From a checkpoint of a small transformer trained on Wikipedia: RMSNorm before each block.
Each number is 200 + 30 x the weight over its row's rms, rounded and kept within 0 to 999. Layers, rows and columns count from 0. The size before them is the row's rms in percent of the matrix's.

# down: layer 2 MLP down (transposed), 768x384, rms 0.137, rows 649-653, columns 288-383
# gate: layer 2 MLP gate, 768x384, rms 0.101, rows 650-654, columns 288-383
# up: layer 2 MLP up, 768x384, rms 0.106, rows 650-653, columns 288-383
down649,098,210,149,196,196,206,203,192,211,178,195,203,207,204,164,225,199,223,176,210,177,248,144,205,170,254,157,190,227,251,129,218,202,190,203,171,188,184,243,139,212,213,183,262,138,202,179,165,220,169,168,199,176,176,143,213,212,211,232,212,196,206,174,168,157,212,159,133,129,223,203,224,193,217,191,159,232,246,187,231,138,177,230,210,195,250,220,235,219,168,215,246,177,246,235,177,240
gate650,099,205,176,221,200,221,215,203,194,170,212,208,239,221,229,183,135,159,179,174,153,220,169,239,173,217,167,145,161,232,270,227,185,198,209,213,172,222,197,264,157,181,180,190,173,200,230,211,185,168,200,182,201,223,238,214,190,198,186,204,220,196,211,186,231,214,210,208,186,202,213,197,186,208,200,151,190,251,206,180,203,194,260,214,173,214,160,193,231,249,226,242,202,188,231,241,212
up650,097,167,191,226,223,222,235,240,234,177,222,242,183,212,210,197,214,218,151,248,189,228,242,168,182,256,185,164,213,200,207,156,184,208,202,192,217,168,211,245,239,198,177,158,168,243,156,235,212,224,206,243,263,233,194,237,179,178,211,215,253,165,177,209,188,233,210,203,196,193,132,206,205,213,187,201,160,252,162,189,190,236,147,137,199,182,198,222,211,241,266,160,185,204,232,200,187
down650,097,209,249,186,225,232,229,192,230,168,171,153,171,236,248,213,190,214,234,171,179,181,205,175,238,281,176,189,221,213,167,195,190,185,223,271,192,193,215,191,170,188,203,207,217,201,170,207,166,179,188,215,232,223,203,183,259,229,208,229,203,260,222,200,118,191,172,147,182,213,200,239,174,195,221,205,253,182,233,220,215,188,157,179,230,150,226,185,220,213,182,235,243,246,152,178,244
gate651,103,216,172,198,197,187,167,234,203,212,216,212,255,184,215,185,171,173,183,240,181,253,215,261,178,177,185,187,186,186,213,180,225,211,198,193,191,195,228,205,199,212,198,153,171,234,228,171,227,193,199,210,153,177,239,156,175,225,222,220,182,237,188,172,220,204,221,195,268,170,215,228,207,157,191,135,186,168,210,202,218,198,214,233,173,223,188,155,231,271,197,154,191,209,242,188,254
up651,105,155,166,199,202,193,211,237,221,255,124,231,202,199,219,237,198,211,204,212,187,181,181,200,189,226,206,191,197,202,228,169,248,166,133,174,235,152,215,156,225,175,250,196,202,233,199,190,199,160,207,267,173,230,220,217,217,267,202,194,193,224,148,181,181,171,152,205,186,216,263,214,218,202,165,192,190,183,216,255,208,204,166,158,228,164,206,161,195,211,220,186,193,182,239,194,231
down651,103,229,177,195,192,174,213,240,171,196,190,169,184,203,127,139,207,189,182,249,206,148,189,113,221,209,202,174,176,149,151,221,182,208,198,168,214,255,210,213,203,203,232,255,165,196,194,216,208,218,201,191,217,248,231,215,188,236,182,153,268,201,254,177,243,215,218,222,153,210,206,209,231,275,211,173,215,277,195,186,189,195,205,176,243,158,215,192,185,208,137,216,146,229,170,225,184
gate652,105,172,189,250,188,239,229,168,184,173,147,168,168,163,198,216,223,172,168,233,226,237,188,239,256,206,228,191,240,242,237,175,233,216,186,224,166,190,189,189,164,235,221,204,211,167,198,196,210,248,224,217,204,175,221,213,227,167,196,228,209,266,207,171,219,119,221,211,165,244,168,264,233,161,200,250,166,200,177,234,163,182,243,131,205,213,212,198,214,187,211,261,234,179,161,213,198
up652,094,149,194,229,146,193,287,157,202,212,202,239,210,161,195,226,151,221,139,203,194,221,225,198,222,218,200,211,205,233,247,174,232,161,200,253,150,193,244,148,165,214,255,166,242,187,189,214,185,260,287,241,213,222,215,237,215,159,193,218,170,178,185,178,213,207,184,188,185,174,171,181,255,176,256,208,223,194,273,224,174,177,239,182,200,205,156,146,226,200,230,265,140,230,120,232,168
down652,098,232,175,152,238,188,201,253,223,189,205,147,252,196,197,207,262,157,230,178,146,199,206,225,136,195,159,210,203,149,179,220,211,185,173,195,169,115,197,255,239,193,188,166,210,151,215,204,190,154,201,206,163,183,177,184,167,174,184,200,214,185,195,250,216,240,222,228,233,205,220,168,173,221,207,168,190,221,164,143,225,226,215,198,192,189,272,196,229,210,209,152,216,222,255,164,167
gate653,098,206,253,202,192,185,195,176,190,149,160,195,216,197,192,224,154,189,161,186,234,176,238,172,213,207,185,199,215,198,218,260,187,223,243,194,191,246,229,225,211,250,160,214,211,182,197,207,185,245,232,193,154,212,207,180,226,264,166,130,175,205,196,176,180,163,186,208,195,297,180,187,176,208,203,239,250,209,246,229,178,224,171,207,241,212,202,210,131,182,179,199,201,235,219,134,204
up653,099,230,210,224,189,209,283,260,236,239,193,202,157,234,220,247,202,183,210,195,241,265,226,220,252,208,189,157,193,215,209,168,164,177,127,195,157,189,201,212,212,203,187,212,216,187,225,197,170,247,223,192,187,201,183,230,172,206,188,213,227,223,171,187,195,192,185,236,213,207,209,182,234,196,205,236,259,144,188,181,184,200,207,181,215,201,218,181,200,234,181,179,198,217,212,189,204
down653,101,164,223,169,229,197,220,231,147,174,214,214,218,223,217,197,160,222,171,198,166,151,181,195,237,288,197,155,203,200,197,141,175,191,126,160,238,123,210,240,175,182,268,164,207,207,233,242,204,186,241,162,201,184,218,195,210,202,226,207,196,169,184,191,213,171,248,209,188,217,224,147,224,225,233,215,202,108,203,219,162,234,229,218,189,161,182,215,229,212,196,166,236,220,245,264,221
gate654,101,178,147,235,136,243,242,174,217,173,210,229,238,206,185,224,212,181,226,200,207,220,205,212,188,136,205,254,213,151,252,210,193,164,179,183,174,175,169,211,263,222,180,202,208,223,150,221,173,183,172,179,211,232,220,273,208,220,202,170,247,192,199,203,253,179,179,182,228,177,225,209,173,219,225,172,182,198,171,183,239,190,168,180,220,188,121,208,214,200,157,183,195,215,204,257,217